Weights of a small GPT-style language model, trained from scratch on English Wikipedia.
Architecture: biases, tied embeddings, normalized queries and keys, ALiBi.
Training: a variant of SOAP for these matrices, 109M tokens, 6641 steps.
Each number is 128 + 24 x the weight over its row's rms, rounded and kept within 0 to 255. Layers, rows and columns count from 0. Numbers have three digits each. The size before them is the row's rms in percent of the matrix's.

# down: layer 7 MLP down (transposed), 512x128, rms 0.248, rows 5-29, columns 0-127
# up: layer 7 MLP up, 512x128, rms 0.248, rows 6-29, columns 0-127
down5 102:150129117136131157139132129139166092106119149105147098152100145118132125118102189125121118103121128090136146176120117068128099097176095096094146102151141160127138103119127149115158188123118112096101116131116092127132079092094113145151114152169121160161154143151144102181110122129139119105119126089099151128149125154135119094130112145125093108087152116108119087138132124161157116136141
up6 108:131133146162124103105114144097152138134172141114143147163121182110150137104137099130143116146128129113128136164127111111166145107108162140075079068095138150130129116177153112138131154124108095136129136086132137144160132115139117095151154100115159080077125133115119137167122157079132177123102162108123148150167130141104159106142150135127134141131124083122114108135069093111139107131127
down6 084:132131133151145132140128176110129128150120145113101096113156140132115171118146066161125142142126128097116143127150128158120146134105123138138164134132112172116157168160159114104116159086136098125146151149130081165172102111121142130142138124133151082156119131140145156105090154121087092127091107133095140107149105115076109124142121155118154143164142140066127134172119087100159098092147
up7 101:146108112149091120157101084166126135113101157100176124095131111082137116148137097119107104115124125103149157084122095130132121137116116080129144125096131157083159164132114083127081151177153152132143125112130132158127080130086133141111149161140087141128148099127119166135147139152093111114155115121104096187158088151110128131115121124157094179132129121115145138107106145136144123151137
down7 105:116140092087147151096203124125149135110097080136132145114123140133107134157140149138136097101165186135091115071130161129100113106095142159127132138131111132081135133112120132123129114131124120110137113066151087144127150172124132151097112149167113130087143191145120101159131124099126161114133137132092141087125126120128148139124095170152115152131129109155082140114144143123139141117103
up8 098:135160157099137096141147130129103107176147120121123140133137094131120121134137138120157128134160138164090134108080170119114085137159103170119145108154131147141135129059130130141161135135146152132150115130094055125123125155123136119108139137126179131179141107120116157182109078140178137107133119116078158130129141096130119133097138126134109131095128113105100095144124151174118130112171
down8 107:103172174149143125121145112105118153100107131095084110144113128119101130131185153110153127140118127144136102121139147148113159092138084120076143134079096119064139173130134106132125112101111180140130107127111146106082141138113140123198149110120151097151121152175138142137153093148149085122129127111103141115171111170117162133145145142141114122124132123133123161134103103111113098141123
up9 107:138144144143147137163144157072148103149115115147150126092098150128177121124147128145063112123104123160081134100118132143129132111114162112142163161145140152124159130108123129118141130120132133121114102153153123108125134110133123150110085082138108142126125149104168112086158134115117153115119093144149124105121180083151139164183109133151159124169079089149127131163115081114092125162134
down9 110:118191125158158112154096119082106126162139138137149135099104147087137119112088112160091107113095138133139129165080154167111129141059103116124130138145121134152092114118167119140095106098097124125111100082080154150081118094143141099139116145130171124114117088153179125128102146144136126104117155125135105107126121080123129136143165119114133096125126138121134134080123138142122143122121
up10 107:125161133101145111149115141091088158098132118129120105097083135114149162096136130130114112191117133109133097156119139122128152165144110152155103082151157161154121158099135166161119148105111148151124110103146177124110101128120168103111152135122161120111125113113109112094172115142100143162177159113102114126091091087174097135129130085127158111139130150140138109106130109093153132126099
down10 106:170130140132157143165136152042080097176135139148150084152074090113120129128146111103124108135171108126158121136149163111123138144088117140130124128176136138177145136085151170134113111085117114150121133116123134113140107131108161126122125140108134132100145107132090131101138096162109120112151104157122132137124137128130100097118165102121150175155149102107155140138122147100129076129127
up11 094:146092102095091120117127131108099118088112117103148119139150103137121123095089091125111131155095107188142160135125122132131080161166108138174142162122156143149132122158153170176142115150148105153133174171063111113109114125116163155154154118140140142164132127110141122129108155151129108126118125109133104151142135094162145108147128101137159124121087136130139106111135177128081105109158
down11 104:110100118132133107116144141147118082144128113124121171126115152148147101177151104125124140115145115142123057116169134148141111106145152144119118148117093127100120082164125136123123134116116114134099100153117139132087146125114158173121171075141158094128142084085118154104144159163114106103150111126132137124132133146098166128145151110119119114168159153162154093163101155170099114182115
up12 098:105164121147109130122113117159117164129146147090169162085128115126116123128169108119145167166162119131111162107081130122073109125138156127193104093166101106140101120089120115134102140155103133123116123166132139150113103103136153135134106140135121120152204167134108133117120124112104119092107159117132113130141122149168136095118158139126145114153142095112053133120121136157144121139149
down12 108:124120100107131121108181134136067145093159094118124138101127164153133121140139143134137080152137177092122103112146138111154134161149119151115082120125114158151162125142079115113111127130176157162109155156102173128139160106145167166109085129173107128150125128105156145125112085131156112092156135116155112120150137129145130104114128142106142128104165103133126172121166108162114111150148
up13 101:141147129127093103124108165141101132088148133162093066137118140220146119089075094150147145073144161122073168141119120092166111105134136135154107124108121126128169113138170108127131120128098125133100126145146109118178109146138128155083124133106140127060143110119151124133144152160143128127139135128121141127107106130135121135160116133146133133096142125134100111122136102148138163133149
down13 111:060114127108094137117126149139159151084136160160144090162159139150095131099153108121146107081108104116109155156146109102124125106121134078163135127094135121146120107183161122144116156105114155147102144153143109117153120147136133132133132137119158120081157126121117123109165112126140129151154152110107135154114133084106101078150120145146099084107152133072137175133144106096122150127159
up14 102:118085087143120123119132114134123121140120147136109091131171185110146111120150120129096144154148130159148083107135110135120130146131114131108164183118175119078090136137096134103124106103149107123135136169131098148147097104134112144124108130070129121110118164060108124161110172134172124144141157086153172149084165125139120143127105125156121157143124139137137111115139170120160152150123
down14 100:131120123144105129149130179113134132121162157144125126152139104157116121147119135135126171116138138132125156163139127136137147133131092110092147145106169102123207092118132136080102150118138127105134131117095086130115145119141138133167114124114113112159137146135198189148149157140143173104110136118096140141139121138112127120063157099111107156127152187149148118170130138103081123151111
up15 089:102122170094140099130087093115085146129103116143151142113102138103121113130168165127111119135146099186144116080136092106158159131132119111114153122143118130157121162070092097131155121110158125118120122166102136084103135141137186175127115159089115112149172111120126102111090091126131119127161170095136097146138129149136149088121153110144168118140121131087113148126134131126144139149129
down15 100:148115156130097160134190108156116114143139152179086160138130078172161172155111142145101142139124099148122120092143121110157138111136135152115178103113142128123154116192152158128146142164125157142129091113137124139134132153103146155116124139168097157088120130130074131120129111099142112142103116133106082115128125145164110136123168152134124153150110083148120139123129124129156118144072
up16 097:135112137147132081142175150136121123082159078158186135159117136095095124139119138109130156125126118146146132142138142119119150122118136119125148142113141146135152141137159126146125130065158175132145162137106102113089126112151114174143102136119113165114158110114125090074088143129120117140135112083115091165141091144140092100127132120107093143121127119142110128104082158200098144118127
down16 101:158131081139121163158117105165120114135137133143104135158153138117154122179141154101081143108082107115182109146180106135137139131160111126119127109110150122133118131102110090202118138103112144132120115144161138093146156140146096147127109166138137113177119101132138169138139154095164113146139119139135113102108115086096116079128102086124103108104093123147132086123116123162126111149109
up17 097:124139120122113184090092125164122150111134154170138097162141147084145141159127093142123139140130121119135154146140152147107166105100148100171102141128158160152131127150087092109134123114143093139131165174100100128094103069126115173141158149092129118138163119097119136110132180159160163106121097108156102111108131152151127119133137154100113116091116102124123099120123111112177121132124
down17 098:129150159098112107130146125123133110115119134165133115118166102123138094156125160140140159097156159131145113089134092128105076170144105103122134125160126083150085136079139152166124148078123107083149084111132130093118152144115103151152123130119154123142145132087143101178137139157109134129106119153094071133144123129158119134065131101117134137120097156147138127099136110122133087115170
up18 091:111137139125087105136125105150098157135126148157138120122110150120136135164127211112092138131112068122175159116084101095148114113135125120126093105131141151141113120103153107112132168131146150111177164117118143090140137143103106150136138112126123110099069127119142112158146117146135097146141147098094119108117143126154149112151134087098085160111206125127104129123122123115166118142114
down18 086:129147130142148119123124151126093147145086135128120138164090105146124124131109124122180115101118143114111131154098117154138139136166145103142113089123110088128131153141119127132116089140148106120127140141118100139154113178103110134159115095150147184149062086079099128089146133129147105132157127124180118137122101158082159142159093148164131140136105117163142143160117134164187140157153
up19 097:162073126145131180130116164149135132132138166111098091150134112076098172121141135177082138141114146127113106142124119146111120140153119086156097114121125121161108124154134159105109146108134163146120097116115125161149109151143176150127141156153107147136102112145115127125156157112094095157072146136137147072105153095137116142137102140094100121158121093134099114146127135177156121101131
down19 102:128124144143154173101075117113092095066128108112088105101133095151132131192126129118134106152119118139104109105134130154144150110097114152098109114121107107106101106164176101133129131111158133147137122144090148135123178120091173101151111136069104108142148097118143157097179116144114148112134176122127160129100170123137119132090108138100109121129115108157135112145118104120132153110117
up20 101:095122136105120177117150132100133127084151134118142105075110121134125164109145116148119114189129172109168100128186107147097142179114140151127163107095116151112096171136131176141146101113139149127113123107119153120161129090111161121117141140130145132106101116152120101142138126165127177128110115099127115148107117122145091081129126150099123144100133102145163141120167173081121116154133
down20 100:141127128135130139117175125146158137148143181117127152129125103111132121156125149148122151141088105155106121098133120069092110112136090135068132148094115137169114110111099113144137078144069138122133120155092112078144148116098135080159136156113140116105160149140136122118122109109133143146124155127139186107111136167145125085132140095119142093139139094090164177118129155143096109139129
up21 097:080144138168103077081117135160117136080135139061114127121135133108077128123145133156098161131118146125130142061113113122115158100127132132159137102094126122135131136129111094128114103103161108100124121148160112116150161130120114161130159128118123125126138145156125169161133140104133078183129122111095112082096104171148096153147101115162116115115111099115107118108175121124119106133144
down21 099:128100081137106113095122143073166106107130114121162107125151123109157132139120095127152101118138171139156106157125160168136117126117138105101134145142147110162151109171098130102135169127158136099094131111091087096098151139148177072124142126113125141145125143157125171131135101129151128175114147110130142119136093061101123128106130164095079097135174122126130152135120135133151135134111
up22 109:132104093049166105122111136128123133110110154125160154126092114103148160151121116159138103176163132137139112132134157099132084119087105136112183149116153141119109144118104149121157177109140110099131149140124098160127129083121134141138125172140135171121161128127152121153111127108152131107141097106105110113114109120136119108087162123093080113116162112122117164152169152149182119127135
down22 094:140177126188106162166119119158164169086112092135110153112130155122106115147122096085091140110140093136106142117154100135112107085146151137120132134164170137130088127140156119107129128097108137113142116124117144112161104108146114154116118121158153137072183134139115118106128105107170136110150121157137110114091119108057141154113111146112138120139128130117169135123091131137109169099102
up23 092:111122109119155142145119122110157111100124145127117128077110125142143145146144110153090138089136156111073158123150141115157130135110096170111092114125121142093129080165113142157152124165157150119152109115149146110162146115134126107099156161107153172119183158162125114161169118119155102115145133128091149128082094140144100133092185159148121109121102179124126151155118116094117123127144
down23 097:148151112163075130130155109152133134135169093133080162165162098150120117137128130115122086096120111125120193081096120149177110111139128140154133161149122095130107126133130140142113152137104128159108146119124142167111184098144143155140111120137118083102119116112129144149100102133134139102118120146184115128110153148107137154123123123122094125111120114103203131121119134101166150165095
up24 101:155108118135112129120110172141123135110142092097131126114149161123108099153136141130175133130122090143105155112178122119123164141163126148169159097171133138109104138104176108116148110100161089132132122143159099108113150125190126126106102138147158122125093125114139119150142158112137134092107132102106140185117085103156088102149148151153124135190130127149105125117130110088112176134099
down24 094:068117123129139127119150154111125099099122138128131161141122121134144128148094122128122153147115137165099118142113183142120119101137155132111139135171147100139139082146124110127111092076146114142108110119038132153117130122097145125107166067129108124121089097148148164099125144104133128150125175114135172163139142118126150135120125136142098126137109158123135098187186135160154119119137
up25 102:163087093150087118112140136176087125134144134127149125141157097083125140168111114136164089169146116108127145121115139113175109138136087111145094138125134104150119112139138144125127156116160148110102154123136167146139164141153131130131145151120155113158136164143154119159097182087131158144088098115130118155128082129143169090116169075143127123120156113137106144133088087101118143138143
down25 102:111109091149107094093143127122086087134142151119124114095102127111131146139155094123172108140125147115131136141154132110152126125141100155139121107139139123139154153101141180134143138090170110129109166092142154153166178185125159166124112123118137120164132101160130092079099152088147158163120090112145092126127080114123118073129131141128102139116102151094127155115142119150129168126113
up26 097:147100133129145126095116110118139096121107130117131063129142148123190133135126137136108112114109118122152119160083158140080106192121129119140114112141110139089097136128166130150117157157126173108098118084183082114144152135147144168133137137156180162132145111153113110145144105144139127137149141160074106110114114108133104121131087165137156135134113141103142085149127154149095105112118
down26 105:153098169130149114116159110145067129135112175130149149133154148121118144144143172123134128112090144142117104125150096117125111124114082093134152124158147100130179121152139098115116131089136122107109147138136107175156100163119112188107118131132120113130122140092126114117165117105166098094149084168087139064141174114139126128098133154131112112128114146112097158153124133122139125087164
up27 099:134135156138134077149190135088144163126156136159133105152105080127147161141149173118123110111112123122111098117149106130158103159134141081135090138067140128149148121148116079122126100198101097121161105091128119136102123129111148136148145150137140142127146150121162100139129083106107125084128104131102106125132106109119114149138177148132109127115136083139134141099106136129101089144101
down27 103:125112158149084125146097135143092114068120110096105117135136151086116176106143078135112141150122155103144107125153093137106121124143128149130172120131124177125119084119111160080150095112130161153130120157105116118125133118132150133089118147107181097092141097104140150119162148085141156121179142141115167094143145117131113147110116063154150131118124138101124117149117132120162123154112
up28 116:130107109112175154120137159072115190093112128136111162109119180104130164132145140101121141113119106103127092171145155146134063197116102141189140124155170153141173108136164128097138151130116104141124140094136140142156113128128128151146126133091128149132139119126156153102102140156141139135146092134132101135125169139139137127134129126159138121110134173154090128133079115138110129127144
down28 109:169143110093110098159161160097132143119110136151079175124167134149141149138121179101107143128169118109122091162150113113138119150121122141147158117088180110159166128161143115112103137104172125149153134124113167138179096106146115165142099142145133125126149116115163067104115119157153144126135138125115109099146110176133117148100118131114158111089130124130094131124094105109099129138151
up29 106:152125121117140106109174133123169111122150140173162100169119094131109143062144149106118080140129126137117112120101118132155105124133090095115066126094096112147131119170140114135160129129118124157114126128122123185132131141124109126113175136162100124137095137163099117132130156120149134168131083164135146184144153139145114130159142122122150131136137112120153184095107173173132142119142
down29 105:144134134105084162187129094086156112144120086135173157134166092164171115151142135125118098121118095126127144156141139094191142118132139124116161167156126118118136128134111117130180102100128133134146108107114119110109094082143125128143114119143113145125152144143125157121186117167110113126127172086126166133118129118159142145114141120113146121137142139123097132178185156126132116163092